config = dict(
    n_layer=19,
    d_model=256,
    n_head=4,
    n_kv_head=4,
    head_dim=64,
    d_mlp=768,
    vocab_size=8192,
    activation='squared_relu',
    norm='layernorm',
    norm_place='pre',
    norm_eps=1e-06,
    positions='rope',
    rope_base=10000.0,
    rope_fraction=1.0,
    qk_norm=False,
    attn_scale=0.125,
    bias='all',
    tie_embeddings='early',
    parallel_block=False,
    extras=['some layers without attention', 'local attention windows', 'shifted keys', 'gated attention', 'a norm on each head', 'value embeddings', 'value residuals', 'hashed n-gram embeddings', 'a smear gate', 'an embedding shortcut', 'learned residual scales', 'capped logits'],
    init='normal',
    init_std_qkv=0.0543,
    init_std_o=0.0543,
    init_std_up=0.0543,
    init_std_down=0.0543,
    optimizer='muon_variant',
    lr=0.00729,
    lr_mult_o=1.62,
    beta1=0.95,
    lr_head=0.00881,
    warmup_steps=200,
    schedule='wsd',
    decay_fraction=0.85,
    decay_shape='linear',
    final_lr_fraction=0.0,
    batch_tokens=[16384, 32768],
    seq_len=1024,
    doc_mask=True,
    train_tokens=251100000,
    steps=10851,
    dataset='wikipedia_en',
)
Each number is 128 + 32 x the weight over its row's rms, rounded and kept within 0 to 255. Layers, rows and columns count from 0. Numbers have three digits each. The size before them is the row's rms in percent of the matrix's.

# layer 10 MLP up, 768x256, rms 0.155, rows 160-214, columns 128-255
099:081095109130132190118045177125172089151139128134145110127107116164084125117152162135093201121165127122094090067185143087132103150111140086126106138094118007103136093098053131112087131166112108126096118151197147075080143100110152106171086127102118094147096158049087153138171123145135134152124177148109155123080130150149037116093166079126106119127156153120152104198154088123112154097128
097:135137168155117146155105101120148144114138204099049159135137089196117115142161082074173151111152122107151120097143089044081121109117115128118082118145074131163119119128132091107128158117100107132105122119094180148185142121138152119174150180155071125101093116169076136057108143144135114155123117103065121142167162107158172154090163158082109114116128136077106118140126173177113061168156
100:165149150136155195115141111151123105144148130073067116132153138157139149137160127120109129060144113144107128137045149132133143078124145125166129114104100147135119074107094168179077171148146146114144164093128058124123153152111152119143169100139140077131118125131122134146126136097146184135059133153193181170131144101127094112153082130100113150128107161172061187165095106095175132157136
095:091156116167123124163141157142066156132153153132111159101081119150115104198104111135104117135152127134118193143124169080109111148100118086129137149074091120110080161107183135149162117134163057137201119126111150204119126132094105123153039092113154133149105156145106140193109116079088116125122127102148192139184162155125098094160102155117148103201181097143091135123094119119050111168190
089:162118168154150190190146108136167139117147137114200145136167142161110126085161105121124160154110175086148154124149057150128095116150121112127068142127139171157051136147196147139129067187136171122152087171124128110113190167086087087132114111154114113137086071178156116158126098131091111136122172107113113148156116102163090159103132107145125136130101135184163129170121146074147135143143
097:120089169143092119094126119127069101128068154130127151093088127117148126154113172071192101152151096170150194122107079140138133139184122158125075130170159089099118119133092070119134157100125073193137149138125171145095131145201125135152127137157087166087109095110140098101131129145090116137125145124116129113135157100133142126171152110109125158160130126130131124163185165116049129169173
099:123120172153125091135119187066129109158167118083194096124147078161122087170090155107094132148101209136144149093110115116137173173111130133150149097172118149116155143115103164109113053114110131119131142195173162122138140122095176171108129138169154113146156102217137163133109177093116145095176158068110134158186134049088126108097127143132143155148140106142098124116144091155156025142116
110:136148152101134154185200150152123150155158101085175104063089108034075140066156104112143105154113147173135109138072132132121133078117131070063069166154080143167074145173130090158129168107135176173120087086145136152135122090105163133128119137142159161165128093134134173118195129123108146159126123101109136085121099125135125210111204120132158174082151119162162149162113153082149181141088
091:086199166099191104097092080125166096110173126085170133114102112076176136139138136114063095142171135198092115104142131054162183087102089089118119145083138087158099163140153107175134131160172107117154111137164141119206137138055125130110162119131148095135154104110123122147179113146147138101124163062146103125116089151092176163128111214084136147093073132167110153131116148072128089093155
096:131156131154111139170125164112182155137107105136175173161136186139170082159103157119155133088042130134163138104073116066175081158152140096063149108157155077115159168191169105111145112084060142089150082157125134117130092081151081099109131116092108111218166184126186099074104121185128101140174096141148175158145070087135093114126104108081116115118200128022113159173163094127101140164149
100:117123102155090087145134102214115112120112177089130141124168156142108155131134093142090096129130195190154116147171168078126236115156134103177087127117146073107159176126162153122133162134135131083168092136133148151121150074132110148084175158141111121116138066169132177143122110147138176134155072116142117118156054099180174189143133174096143138048181119079127142077150163130118162116128
090:142156155076136138124165147166094164148096108119132138171133144087156149156132121104196089148167115101198163160175151098143123137111123145125091126098169128145179196098113073106128111076094128156140144066126093082097140168114130109120142135137107117126171107161146113081113145116114125070085091177105139153147070165117171152148083079187065109149139094196105167128103159141150157178156
099:153178143127147182157146077141107132105123104149130172156148115151109081080132088176101113148144154090079129156186138083114123152115134169151178094149165146074195157091092111140137111104139101104117102094149135146187105133091183124060170119160103104142086113128097139108069130093090152101143209173147139173157111134152175164106104118092157115085090065134176126180152147130081081162212
103:208107122089109154152103116102108177138143140090092119103102173116130097105127147139120131132115103074063150110135171150113148077149192107129155146143137079095070092111170100107092118142172093112101077131150129157145149111144113189184138124071150092147166112054149153098137100156180108120155077145143112170074144137084109109144075115087151119124129218141130056192117133137074155138151
107:149123139145144052089140144158118105152095129090137164123169161117122141137201146043122176222058091133126121126143068124143126105116088150104073142161196120184094178145145142169116110113115152157128110121172148128098083157153160157130103101175128141136136104085127080138104143163109165148120086156102127122133142063186150141100143125111151069136102131106174184081120101099117104084144
099:127219112131172082188148092120175164131120112111125167086141099128129126134115104125128121039117110133099151066159120077137176127083061171124122119081101112059134180204109210083084151140123123100111119101121141135107066111106114107133153125141180102116130154158110139136152133147088152098137100100131121115104129146111139125116191110176125130125100178167051154192082161097139070092145
103:102143207145137123138124089155143117107066119155187097126138123134155053134093086048149138144122093079150169059102172160128046080136132178071156111108126099103141084103165159123139088108127131108099106123145147194069088136127143075068102088174138113110126106152150135145166096135149193080074140139162128169148128184102133180156139157089121109136136143154122144165146138123152137071064
102:147073144121120135083176153099103152137178144153103085115140150115153094189196108167190127100156076094135118123187142162153121118154090096095180174036099067092166093110167128199170094165135127144084122154138157119132100117102141095110132073141158125120114128173101140168122122108186144090066147113115128085105075153121178166079117117158148072127170165195140091116096121148132139137166
109:142162113161119161094131104122163104133087116112123177173162113096208134156112101153080115042195117085144093153125154101129110142171145133029085131102143181159064142115117128118069181125132061088136131128111113196125111089167143092092102027175113142134110082129124130132154151132115131133165178090070114175112135125078153127089205089090107157104154115119097127137066158130064111144140
101:124120208143148106125096148133156157144094184156103102143104194140144131162107150145149160075093122162110091119178077126130132208127127102118149138185130162139108130172073127159112124101161119164107131113150113147131138120160119183079071125142209138149148148123174093092097055149109151146157183116168141133124157143114115211138082090122144084126088086135094130105148176133131205171191
105:151133069137131140145128133072138135128163140026099157069186107118134172093168114121152147060122136170138185114083112138078152114141147155143136124063182133113153131112135084085172155120149148113150120146128119135144176118084112112162067166158094108126159175123142075150128105173111139182130112148109122093171104169130103148134126107095109101100151145138165143127117141105168137108124
089:106134103159129104147166108160124131117096132128093106127103103100130123068174111132139137168020215133081070115154110079137193175133085174127120072108097088144150118143148102143188161099138147084061143128148134124107089104112088143146143083131096116036099160151133157165145102128197128150202112173138161127125155114118130128170100114151170187144159138129113176159159085155151086145140
119:108140131128147144117095106113129097112122097049150139099110064161159120178143146095105165138160156169157177102096113173104131196144177182139130168128157137138148149162151175109108126143156158146140145158141126175130165093095124149121136153167142122129132144166141166121084107125052127193139119118095122165124099128103127163056142116178094168136103157137135124103123208095126097186109
089:164180086100150116174176134136081147116156136084131125091116095118141126124133092156121118125106151159124173137103129110139140185106142144078104106143087096129186153177130134144100094121125076084114078082128139097179159189128194129133091108202147132133148124174100135163120144111127095152139124120087059056156122114109138110113134156204118122160093085067117141179184196104161171150085
104:148149121148118115148157132124113126077115123204107127114134158132200058132169154085181157141090168101153127132124163122141069157135185149096094229108107185107166117139115150057079181076171140141129099179146087136126119081135183068127124126119102116158111142096152151123163151110156095122094119142154135163145135083095128106128099115063196128102145121115144050124124183098116093181180
098:120127104091091088173161103180105118080118092125129155137142158147142167090145176146158138091118082140157192127101153161080123143178102114077148075071085156099108090111155182150129141148124150150136176156132110122064104191081072071141130122203172158132058114135155101166076145205111136147107089164116097119150104108110107125120074142150134120137158107137126116125186154165145109107065
109:139136106092095113163116159197164132097172153179119086129132050103158139142158171179113139089134126083168111120120120102163159165109215108148113086102141121117211132120228121163112164152119167076123116144139065169141146139159123116076127147161149106096146131140137152095156150125162096094156100162143113090104162135114118141097137080123096181089113153116118076120191174105115173087086
093:156111089147119117152094153121130083201150099113111119125116125131155123156078078121106164108105097153094041070134134170134141111180122103143123116143142134167107167092172150184127134134121115159092084129067135031095133119143067091174101144137170157119197080112205135091108175175051072110151085105085142127123119110132093112112149128195133148157159136135095167154139128108122118119088
094:166165195105132087136109117145177118136108108104184116079104151165074099102135165131191074113155097097095081172109156133170169172138100111143092121143130124159153137103175088118179152146127127192097137132193120142153131079099170133186114139147165172095102108094151220182110160173119055171129135119122094125110134099146077087105153170143132127148146087105118105123119149083128138112154
096:103112138090118149082134104211215069156145159120127128163113169106164103114102103119100143113100071113165115070100099129148063071073128114158092129132153137076129152166153163085144121090101162117106115130141151117118084078066134136098108127126165153140090170140154115124135164136159128201081170154094045158143080165117085193125124150157137150186135129144168068126150051088098137123135
103:077101171147091175157136181192127076135105112107155126097067115090061166159131178118129126076131139158174187090143095125118101130089074144119089120145103128127117146096112083149141150131101097152140158132173116124033111213123114142101118103152114116116186148162133199150083200116128161190137136151068086125076115190128182155144174113150172126154155136178138106082144132175099148126101
096:158090152142180147163113135118157134086176145073140129145138122077145184118149114173104122136187089127167152157118162120159140064133229205144127125124123145136170148130158131052111114142120143184131071159149121114137183113101118092146127141177180073146113167230087119173136156125131141092117077145129171190090125088124095095099112108067123117149121074103121101138125140104122127153167
095:081167110134130087084160106128103112138093159075134160115113159125129155114175067116125177140133119115107092156075073080186110094113097122155144159155192100138148126116126154090105123116091197068144139161155092069077129106092096047156090170123157161122215080146126128152108151120095181171081089088159210137210129151117128071102112129118176107162129097177118127180165092201152123128163
098:120158145074173103110156106127112120120171134078218080145119142088107105069144144092156099109140125134138117124151120161111214143095171122105186145147101155190101065102152116120085123067155099106131159141112147175165136166006126142110125114155141173129143115129116096172171106087122097086121128098144134103145156101156138086100146165157142076077140089132120100185168158164187115165068
102:096091207158088147121105108121140133173114151094161139147129079078068149124136136063100127091081145119181132110186173175164185099190092055097071066128143167095113117113147108121160127095145158080122114149139173180145112097161125109149165090184119156101084154152106140115123125092083087126123064129118101172095131181128190139119170105138140145082193173060139135108143153165154131115125
101:115169113125132147165133116143093102149067145206126146159130159097137177137176114132059176137135110084150125189099128133130169143116093107101134156097097117111198146170108090133165173133127133191106068128133117102114147088157136207115091147131127141122167096115122117134089133104144085150167113120151129172150186077121145143097114102119163050121160147153090126132138103169168064132080
101:157194152159138083143090118137113137142125070114087108133109062073141159145160150117139134103134178166102102116096176126116169115082140129180158097178110131117136153163142065058145180091062120121160106136131125147064124121154118088130098132142143164132137079155131098095097142122141088141142155168134101132141126109055123147185158109114150099126180083124179137079119124080209116112145
100:142189121054181077166099076079233131128120080072151139073125142160103145073145191160138096129162135127116179114140123108160148137103092136128107102083120140188154193131140131155174073133107117102161168083154078101105047141154121115118110078124193141101127192123099163148098133111130093103126099124119119143105135159172133125122120128146108110082108090173116150173169109124123069115113
094:127143182189175168136159112130087068098104141162092133153108127098195083088155126098103144103098147221189136112171166138114056178146090094105157102103086147183158097103169088128049117089146137167140162083132067151145058145090154159090182130115167124197123153147080119146165097151136094153110205144105112129147124126125141146110142106098105122173146162139108092076113104146211153120140
097:172172142114071150108139123149078102148177116061126089138064133139065121163158130143130125123081121163181104134115138088158109211091118134130131130112118178151115167105113154128098186163101134107124086133119146162056144098099173147115117079155131170097154115101098120130099181178154095117154102189091120107194154063097153116149128105099114180092123124113042114144181080114097126074100
091:173094160093107172143109092165123137218103103167133154117135128147125086081195165093121158120141131108099121107131092128104164204128058146033146181109083140109117157145101079147138125158111157131138142120060079156109191111151116061060134109089178139077144116108114149130153101125121190153057133163141174117101131135142107139110109090162121160115064121149112114100128113169140149104161
100:151123133095088139110138167173073135145150094071154175116165115157199112170135109093146106155151101101113019095145119177150100173120129177106140088178095090161114152142120114062168127162175158089089137153138167093133109115131098120168174134128098085140150097138119083142169114125115109146161125141117116106136111085131143154162123101097046151143099081156120163149163129135099175143099
098:139102150139115061131143160141122125077151115141151103106155104080203067091106158115163116164210119118124059109096134085118103187177135139141096115172135118206099110146121086151169139131085087095131190111140143081120150131111099118166144134190131151100189077118152136136122130173123078138135184071147110200117152113119089151193151117074157118147138102139113117089139134123074140115143
101:156091074101134171121073155072181093121097182109120133107127137104127119137101119102122121148090084132147187068171139187126095201119182165123082145138116136066122127099157173145154100078155110131094095062134123161151104174102110107151165125206156090126146128093133133092137111156194122131118095091105143130131099133102195114127137165159110121068181162095099152094152194121114063130242
099:142104128088100123100142161111110098130077190135133128149136149087124084092154117087150190165183142179160118102111127103154139096099150192115161118165195116125149104085134134107144110178099120137131109144117107112125092138082064111201146151126132167129143084147228194164130135131074124113136144155134105108138157079136165133187162101120112091124138154195153114125132125124127136151127
098:091156065117141099162135144102089112153080142129100124168106124129135117110153108085125082075144104084134141134104155138121131128065141157092173146062108129141137055133172157116141108113183095159147124150181121138106054126068174093149204151151112076106143096103154118164161123154131101087130118131185161164148123104162119097159147087117116174104109113151100113103115110153205191145160
092:105072127111121144159150129146077146093114109088164152136132086136077085153169037114108115120147092136121118113145076114141193105135049182210112053149125140080188095125068131086138102159163155144125105093118161201145142141137152105167137148132084115096103125186147103147144116190174096111132117145141085116131096106109104123061126054141136151124138185131094098172150130109095156153098
097:121184118124174190151110170109175124132123127152203218187114097162133109079098097156125068107132090127117161175085165110103116164112140154112096175137107088153129134157099084171127062106202168153191102141092130112083070128164124138103118122142079145129109169157164064079148117119070145129171179096097095180138142122117104163161132104156105091079048135127089132098120159125108119117104
082:188108144146119036134101131103107090093117092119118135122141140077090190176129156093135107072080071122110138113130175183135127142150152109114142132086131143132150136128120138158121110108111138161125155096124059101151109171152079083158163161145178147137116135136123149148143116193153122111115148118165190135153178111141181157171093129095134106148153103233176177120107132108073126100164
083:102176160149122193155130176129071136153136089158139132111223123129219090137176114147099135099140069123124078114173060130162102036129091224094148100131137140138138136120108126165111104106118148145133111115069141150150118153078119128118165137175139136140103104151036110094146134166125142137133140139155112083162087071099136158149091151148091098157104116182128152169156140117152131106163
099:119101219158111145148134120146102149112118063049142113143143097106165136067147117108136141149123118180127128093150133084140122134155131124131118089094164204111151139143116155128181181182190145173129088146159073091158072155123112110094158096071201094081111134107105140099121147127154169103098060157107125141106088113126144134140200202100095159163158089154131117126168148107146114110123
093:119159126145157123164065118116084162144084097050080105134167174096160135151124107120126158100099140053112137152113136075158144057152136112146117132129133194123152137162099154159154105109177157189138129115145044147112122090084176138124075113153126143181146158153094112072173127085122180120170139103098096091145156148156136146131132102086092094138120117110111102106097069073073127117166
103:125164124152114111151164126103115188135134094145120145105126144114139138111121134123099153135162146131126137116146149174130059090163118043112160163084126106086175155196105094082099169197167127074121179107120131135144123132159017120143053128137114137165099135109107142119082161090162155175129126085112175120168143140157101190172113181102152094163105053132122156116157164117137132100140
103:137180133146176132139137083193101150096210137157089172133171108121140180079126119095100098119114184169103082082133095133180103140148116138110131178158135127132144060142140154156060134093129144145117131117141134109162140133166122114097138094098083109139119109108132085103125102092099140153142124083122122144100121146143079127170119154209132193070102165144087144136176141109187113127136
097:159162142113187114155090135106132149158123126144106111056118212095111176071179162125167127145095090130132077094124145110176152135057126096057113138071115095172154168110067093156148087097097156127106116150147130116111117144155119109186110129134172153114167116163142083147096116169089125141127091125159089111141099130103087164176097116087114137171206133137118154117146120139169089085150
# layer 10 MLP down (transposed), 768x256, rms 0.0941, rows 160-213, columns 128-255
098:152128132095084098134132166115149131138124112130149125116175108155144102162068139095149130209177136099115162154206142178162104111090128141134135095170114117104094134068147086152156138178153135115170096192121132112100135121128128184097065116045075081209126186166196126099087162130167135105180111099158138126181122138102104095128109085161094110095075098148131151110182110080184143132165
097:143206137089124135105146139099137046110127141107121137174116108165162071097145133155115141148083129110153120140119103165048135190119165137082118146127075120167142160156126147143114117124121078198117144097130159079129108106162079122142181124078085097159163157084067130186060140120156146097145146115139069177135133119156145169151119130104116101136146155147149109116142146129128134105148
105:155106133167102119150137174107111186091112112157139119073102173178186107117177175107145105165152088137119175153177158149119175145084085143125114169096133159193103128157122118118155125171132132146067137107136108153107175032106062118101155158110141159137165151130140151189101109159172183157106128105095044122151129135169151088136126132132128120121164081071090132127141146112119099100152
099:146082115165098070103138143110082161072144143149094125108098064163101120154073133108140074103110100140124104113112094098117124183166135135167146093169154126152138158079161129129158144139148097097170083148138196164117140158095163193121126124088096140183104094089159175153121088103089102122160043131126123098119167107099127191158100135052154138096072169100187169097183132084097131101147
098:103116106162107116167136149109114063125114147113140125166140149089106149130066073142144173100131196113121183234096132149148118136165177140109081141146104099084143085125082114109118094134088180157136088142127122171080205111101126149043127140093147170090131142154136099118106040149178088088110115159120134047113139109122119114137108097129172086091114140137152181107068097112160139113161
097:104184169125100143088150132124122113106100139172133196126141128129173113142195105173137094067149088151120137100107113132150122103049165085167111148069078120107148109109166129149099073157182145141156141081085128109124165092116125222127112096135172167085161112140113141133145135098121144158152093144140143150143133094119078131109131139090119121143077144165164074103105112095141132154158
101:128128150098141179069137080157105150175113141116120120119124122099148144144097171139136142122142140200103114132103151136123187135138145137123111081054144122101145030132140167181133111158094130085133141169138093108131124159156164197152135161141055138138147191191179141190123104141148102074143122095157103121124182101129101135126131147205144171127170112100106141125120033205134147099103
105:147094121172119150081122084122174133126193122148108052103136095085087104138150061116117113175100140125160181132108159122102144116158118158147109108091146130131129122095160129175147117168109104078125112151128142132135080111121149169107101097184142085124208088138137186098099136117136088087121073102113115059121127099136164145101111141188131207093113128166175082129076165184116122181084
091:165143095141152111193177134070036123131082136114088086148139092157161178114157140119195104118153182100115029133104109087084113170132163139161240158129071115135070116114121143145115139122150151121132178094154137095138074159179116168142114092125129149112113132135089089156117088158204145129109077194141162182069073162164187139118123086153082165083142125160103161128085133134113120127149
100:090146088170080147154137162118100196064088147185206152090151105153149073106110089148127146114074120155142073144098135132112133111126126128091121130152080121097113067107152095231134134093107106109115181098134156174128089109149105114126150173136133168080137130145107188088146145137131125116097054147114121107114187126158153178142152071194146100142177121151089191110126118132184154168098
099:154087111076201134147171149148134148070163099100081134159067063137030095112093115134111130128111089073138115190135135105122159134154115120154133166089143086155171161073132107171077116106143126125154128106114147175135148177142127076132120133101184148103151155092108112128123079160164156118152139079155171079142087136114160147072113095159133108157149176153136066150168130095100148110103
097:168090168167114140140114067131100090083124074140173101157171169123172156109136158133096051160068129114153091085111106124048126126112104156155089094137128127144128119100120089064099168122131070159111119168136100149125170148112151110121138132116145103197125101121126136135091167167135118085151118171140153101168098145097144138130127086096079082111106159122171107124125100114144206127103
104:115143148154120135100071171144114077149143116102095120118123114126137144126143073138157160150154149166146065122126138157094169154135119172145070098169147107136087110163110082151173055090151066138156164084120110223190174137130139122185219114156128157114114161098122186167122149091108096070148109106122208069107124109169095161117091153140091079145111141039124160163093108085207145099041
094:139165106092111105133094090146160120092128132139121126147062108141112108140147146127070154139113117123156090036110121133126141114091159129116036167150104130141110135118108102191168145196169207183166146101142193168154149080124143156083151156118142142201129085073107163107136089145087143169130087095122184137106183157076068080136105147159119196100152152134138124093145111139138133154102
103:089126062157112110151119114146174115094203080091139161123128132093131117120145126193086095188088149131096107131132165177164159118149192116137127108186114075142107141139147111157106119109131158176140119128180133161117115160164149166149114082099142089150129044142185108057139152103127097078135170108181110161136089097134068084167150111114086110111138146123133152149118153158163142155136
096:121124084132138079165148130140120122132092165090191163170051180134149108122135134089066075116159141132171120161129147140155147143159072119079168183140147152128082116084096129122111155101109143092139053126104130097171094096114133164176133093111121108144061106162177085116113132131137117093190131133146108144180120092128132129147118031110148137129161122120122159155198127088122147148152
104:132156110178132201180089187116100117135145095111154094134080093189082096125100146080124121128157167050168151152060143137142201166123170091140107142220094126120175093124171088138086126118138178095150102145131163106084153106071111121141113121138114107129100102057161134099146069124137142122077116129106107151114106081185166133145096161120169132187094110082155151127129095122149130118133
096:085168086119187141216114152109107162116148155148125151177141085156113140166152175141138190137130073070132078136111148096080146131067125129153129135139102102142113138081144149162113143130074066077178141170093149162115138091111125167142089146153115146148116097126147139121133155125116097168094086114109126139127120106155142139124096136059140073101144137093177087180165114141091122143143
105:160143134127104159121213176074092130146103160130081145089152159051102132069128096145153160111132137129092106149111140120125084165162100086137154133124117151155138135081132086165118083142096128140150138134132205183156112135093156072123132086121149069127101119068132116189158131155095155103108130081159094146151111138100210115059134138169093134117078126117136161132153165117107121109134
102:092107161083077120101067153184095147169125125101159128135187080163209139123089140125132133198115115181181104126148119070116099138122131126139113138156084110161073191114095075124155109168121146141171150151140145108178132197168145200149152065089156102112075147108125119183116130172147117123149118118109143130104157118127084176164123125148129089143148164128161158108124106105095122162108
108:106163089115100112086141106048146164168132142139129137131216149118085154153086128130205133130199132161138061117103135152134120126083108086156096142184159128120144143107138106121118149108138178122095147126124164154131146071162134116084094132158118166080085086152134092174124129139140123177055131137089156170104136190083149142062224093133149106114087107125138136144161097157161111135138
098:136180090092121121107170112151078070150117107152121136107203157122019119112056164140131102160138142139165149104159095105104175081126208178105164132163166106153161091162190149144071118140128129125218192121107185140156126099097137092131123120091090085181129107143075116102120191140139130123100123099156118126175134122108151128140110090154112199109130102119169158115158132186141124138080
117:087112076162157138121120120097118153130132075108129157136176165171121131091125079124146107157153171143167145093141075101167137151137130103140152102114168109087118145124154150107099143206105150115142188180127112139120140129141055106101154116150125104173135140121165080108154111152146188134121085145070113129058128131113113172097214189153190104183107133085074137139125167111147164163122
096:162151121117122163171163092132099112100126116116130130136119147162092080177092103102156105081155085129125152150149105153111108145147155147108150095168142099060061151128077111172169150137113082106111200121130125172109138158165154203096170124147127171026094136127102178125068135136198064125113125135116157129117106149120109128096145111162122154149107150159163106096199153111171129119157
104:109131114122150115148123112117157218124144160089127152145155192173137115139132163111136160162137062187094131168126111062135159115113131118079134091055138098134176112081115143142120099167131070097081148094131110089113178172147196159103123178068120211133114114159150135092158152126161199128195157119143169115118089141104045111099134155139153124149125077151124118103149115108151157169112
103:143151105062082112150077104101109129116156147150183114123104074140133166093173165157085104101168092153181107129116151120152097140145130133137111085152143144102118100131170110169101080106136127180090133109086107105117195113110124088157128118145116161139122115110150088128108089134087143131103116138207090153081178154119119087112109117141123138147121058140128099117185107095144108128095
098:152111142082108124154172070090144086114097140133140102095116122136111116158118139146122198112121141122086134181106133045113108120157182112091123114063146145166118189127122151062090099137168103131112131099173155091100119125175186169116073096091124178149074104185135121154195129160143110105085102120083128118109157134147141123155215119119116109113064179147158131124068092139125141114125
093:077150118138108124133134147139175106144099168097096161178171140090064104118132124118165099121100136131089177182183139112132147089145162117110120119092128202135103144161210118151141149135171170111124165132144107119099114111096110140146182106087149202122171117138086095182204169060154119128065176127103121131087123109156105138069076125125149107079143163120082135144108128125150108103181
102:141094112163091101115151096118096103133146171147100126147120147150108121097094166116092134101138093153197153185104118110122163117105134138133145049129058142069107144172065112109173183128092171163129132116106075085121167084110098082093130099153145080150096145131131099180171131067104134134098090120120153129161093189165154161167156108183095114155090134109155131156116153119117107075100
098:155073119145109086146098146169124064129156113035119106138084165094153125095106107148168073148115055153173125143143131101130099126108146104107128103146131136177162122135138081124121180122108108111180153144105152061123080101100126160145106184131121114154142130122144130036117047120143155147157128158159152100092080150086152107102160136126155130135191179119062096173098153111136190141130
102:087124146148172158152142152132151105129146125110094053166177107141113069122115072118164165057163135162169137084076101099123123111145104118100123117128131155132076067168116089077115085118138152160152084171108121150155187171109114135165140174060141186159128087113131097071108109129179109070137138159115105102137162151136130152126140150099078159104101105164115086199100131149129125171104
100:149138055161185083130111123150145092173155060162117147097104162099119166161169154168131101106151143098080123152156104177162162100169139107125149077138185067144137091198139057139154127127084129146148114073171141116102153164063097091116134183158071163173096129143107174176127114126104134126110128083159085082130164141146156097139134094113116078161074131125113114127121208193071158093096
088:156135154131122137137112100122110176074080136137111056094196136110091113085156118193137159151146064122160101059088130142110086114148044171171099199115100087120089139141178117106118131204097141094121154148128114147141172144174148131209178099148077095177165162114165087119155102116117074161133059144154182129136052142136108146162126080096137138109113172109212119131150127124134127098089
102:144099164106149068064173171089068153121147136175116131100101135099141156206149218110108135126097085093129163085079047144079111149133165104147135129142070118112125156151117138167098141162111125129100134164107146165161187108085136149172168164147151072124123152154145111134120073095215093079061091101187202099095104215150159139117118148165154150154159076098096166130116127090150133113129
101:107165109160137153139165129079122138090119105125126141134130121190132163138105204117163147064142127130168134070137098142143171124057114096108076162168139110086143154111094161118156123192146159141059175124146138080081113134114076174095147071157101110110163123135162156198155147159116139118128082074076105120180169164158027109118145159161129090167171131166111131100161115153099117192108
103:120118127149042112106115136142133141146119119163086128132105171126122106123168105172095187124117094142158132155175075137103106149165110113169116214152100120114103154165126123148110176135128127115111106124119113146180061136095091161135136156075113109141098101141068115171085147086127138178081102109157125098170053128086137081178095072103163157140180159065101133172135074208144138125116
094:155152150132179066142133055101087083135117079131112097090140114140080074085102141132121179132143147180159105086102094085136075158114083158154129120175114134105100127114128143116179200132061135182145097198094195111137064103102164135112116088035164151143131152134183100133176128120160158085161123141149127129099181072113090183174117121107095097129059124145178125059154116125146132110082
095:119109149088109100142112163086163119178186127142092084142210079066065109159094136149167163085067200135118116146157100135098122126158161087103123175155096115144156154066131147166071167123114119090134186119085136107116129143133068120167185104129133148172107087149149086144081115102132157135208067083160141135128136178104090130161147109097180120104118181136160197126087123131067157129106
104:111101142124132158121109186071211144157107144164113126138175124144108077106103169145130134102166131081122128165146134167160151072129095128094171154075102077157171143083167100180162139137118085107096120196167132087142127109092119114126070110156116134045083107113117113123146173158119128146172109138119114109103122155095166099128112232134104168126105153034065128151128136124126155131103
096:105145127198137090157120094134090123151101098134079137075156128139142083085102157139190125076163098092102145109051138095136141121079093120159077194132048114098138098117156197136148190108125117125120117106094098122128169138149127126141133167090110134142140126153129193096128154145158079090141097172186131140116130123107154131121178102106109147066117097120162125156132144160160069146140
100:121103185105085115144124141108112088080112157107140162138136142066143122109117107088111128081180061181161081124095118114142133126099132149089155117146181166112152105104155104094109101177180136142171125115134091169121149144181198174116074127081118076171167100087107056120132115080164114147100147165181127157185093101138168092139084125133096162132089183159145083120044132074128128081097
099:079125108105115154157212153136199103090083110169177116079085173107156153175181138120121166143103199192117156132102093181129153121129135109162093055171114100131190155166135106117111080106110111170159127120143109154076107114135133184162159068149159126191066134102154098177192152127155120133078125149108149162135120113082091178143151076132179128104112113169120064115176119182083113157043
103:123129110133049127131146120103137166102136103148172112082119179193154090104168092060170151108159172188166134131108151114045123108136114199076106132055122124157095129121135080080170174089104179152120085112148107099135129097141096154108090124157171171136141109100118163064162137170107150083122122125146128144124149073118047148093171112150084156149098122090093103108109145165147112138095
107:126105167095104069152136134086127127091067120096134150117055162078086144083154133102141205167142132127125113165105157175129127180113202136105093078130196163147028139151146180085114180111108074136107104118165155137114138174167125120125134093055149145088183173143137164187136126132085161134102096095180109080112077144180175125146148160106119102134177142171183125120093107167160133089117
104:074112160109128097116183129156131138176152172167146078124137067091143111050087151091124082154135134142051153108101130076095114113101163162136102140146128136060149108138141099104143111115140181181125066122150155173138128171110111082134200103100098145199156111066207106155100103135183104151145064143132162093151123116088149152099096095135088089075186119118121128147133133133127144136125
101:095146092085132121116151138132180148156170152134124096075083162148118108133146103111132101130094164091166130153101106094141107124108116174091188137118143104094132097090161132142144160103129112071129130157138126057169120163170153142149124062109149099097122127159108091103120094162155102123130147102152143137147141088164134156156162102183115109087122144168164163168083157167168119127107
093:081129127161156089116143083098135088110102120112149072096118162062132128169141105106111147149086167142105135060135159150122128054123108180049081111142175126147121208076131132113084129120182137103155128113159166098126119144126134169161116084126150134112132148139141135136092145166143135137150136115109144114137198109118140161148249180124129167148096211122083111128144073128177149117134
105:135125164135130120187084168083161151157195109121059153130097167153173199120126145105100161126169157163125138167081110167138069158162168135149112123147068101127156097118138074132160139166094116184144097075092136104160049114092181136109085111118115110116115144094121127120120179188113175147115125121118129174104119171094121125091099116125155129093118070176166203087153147130126111158117
089:120130141161175137135081171119107108122089161144094121150138142144112079155144124067229120135118098084093149129143129172136114099161183121105155104187124168079111105066105123157137143063033119164115167154099138130171183133149137130134239101142072173152102138137107084146048104121131127085123124091200159140155133107090109187126165146162135105136173125113107120106183134112129143127144
089:105141099183097140147174173106160084149114187117143104120098140193174121161094085134143186139090092146151154082126081099149071126154098142062083098086167121072128065115169120157180080151115140139092172096149141148119095100097158235126137098126134112129091103084088155157104127116140098108157081099099054128042177099091160177110145143220111143116112081191161158112098129100167136101163
100:135170111146143135105119119150149182160183157131122048131144174147151116112120143077122089111100142164143156172121101121168162062121169152126165089102114166069138125117073096044151144141161150147124096066120114156194114130086136108070186137168153072175099105139154107052153127055083122162167150143111096138148166169076134169159115181156132162089099059166095173049116136122181130090084
099:144136070172065148188130133181173106110153108200141076134176192167077129096092099143143127113126139144108137103118088090142134122081080139172109071210154131177111131134125110129090082166123032102164144142152113087165148151175120115143158132103141146115136167098161156148087058137080111141153080116123103137134134096120082128085155118107069131120142086132122165151101124163125148150146
098:170123146139144143132126098070181111102157108177078060135139120065172128168118161125112139169097172103110209156092153094168084167140085112157134078136098134140142149129132123097098114050073191141102111144121055141156121175111147137104099127150069197162084092138186146119121116102127121106167156115065122151161108093116100076137101127095128129110063156120109163190113132130141143165139
089:134155084130202181171103124104150146144164158103110099127129091175141143160213058173144142095174145119089170133155122085153102141112151130103108129136171098171124085137124146098193062125159110159126161146136184100095134106116177143165084042134136142128160139075084143170179114110125117138171132152141177144140130147129144110129096110164147132082130133112114113157106117174146138106042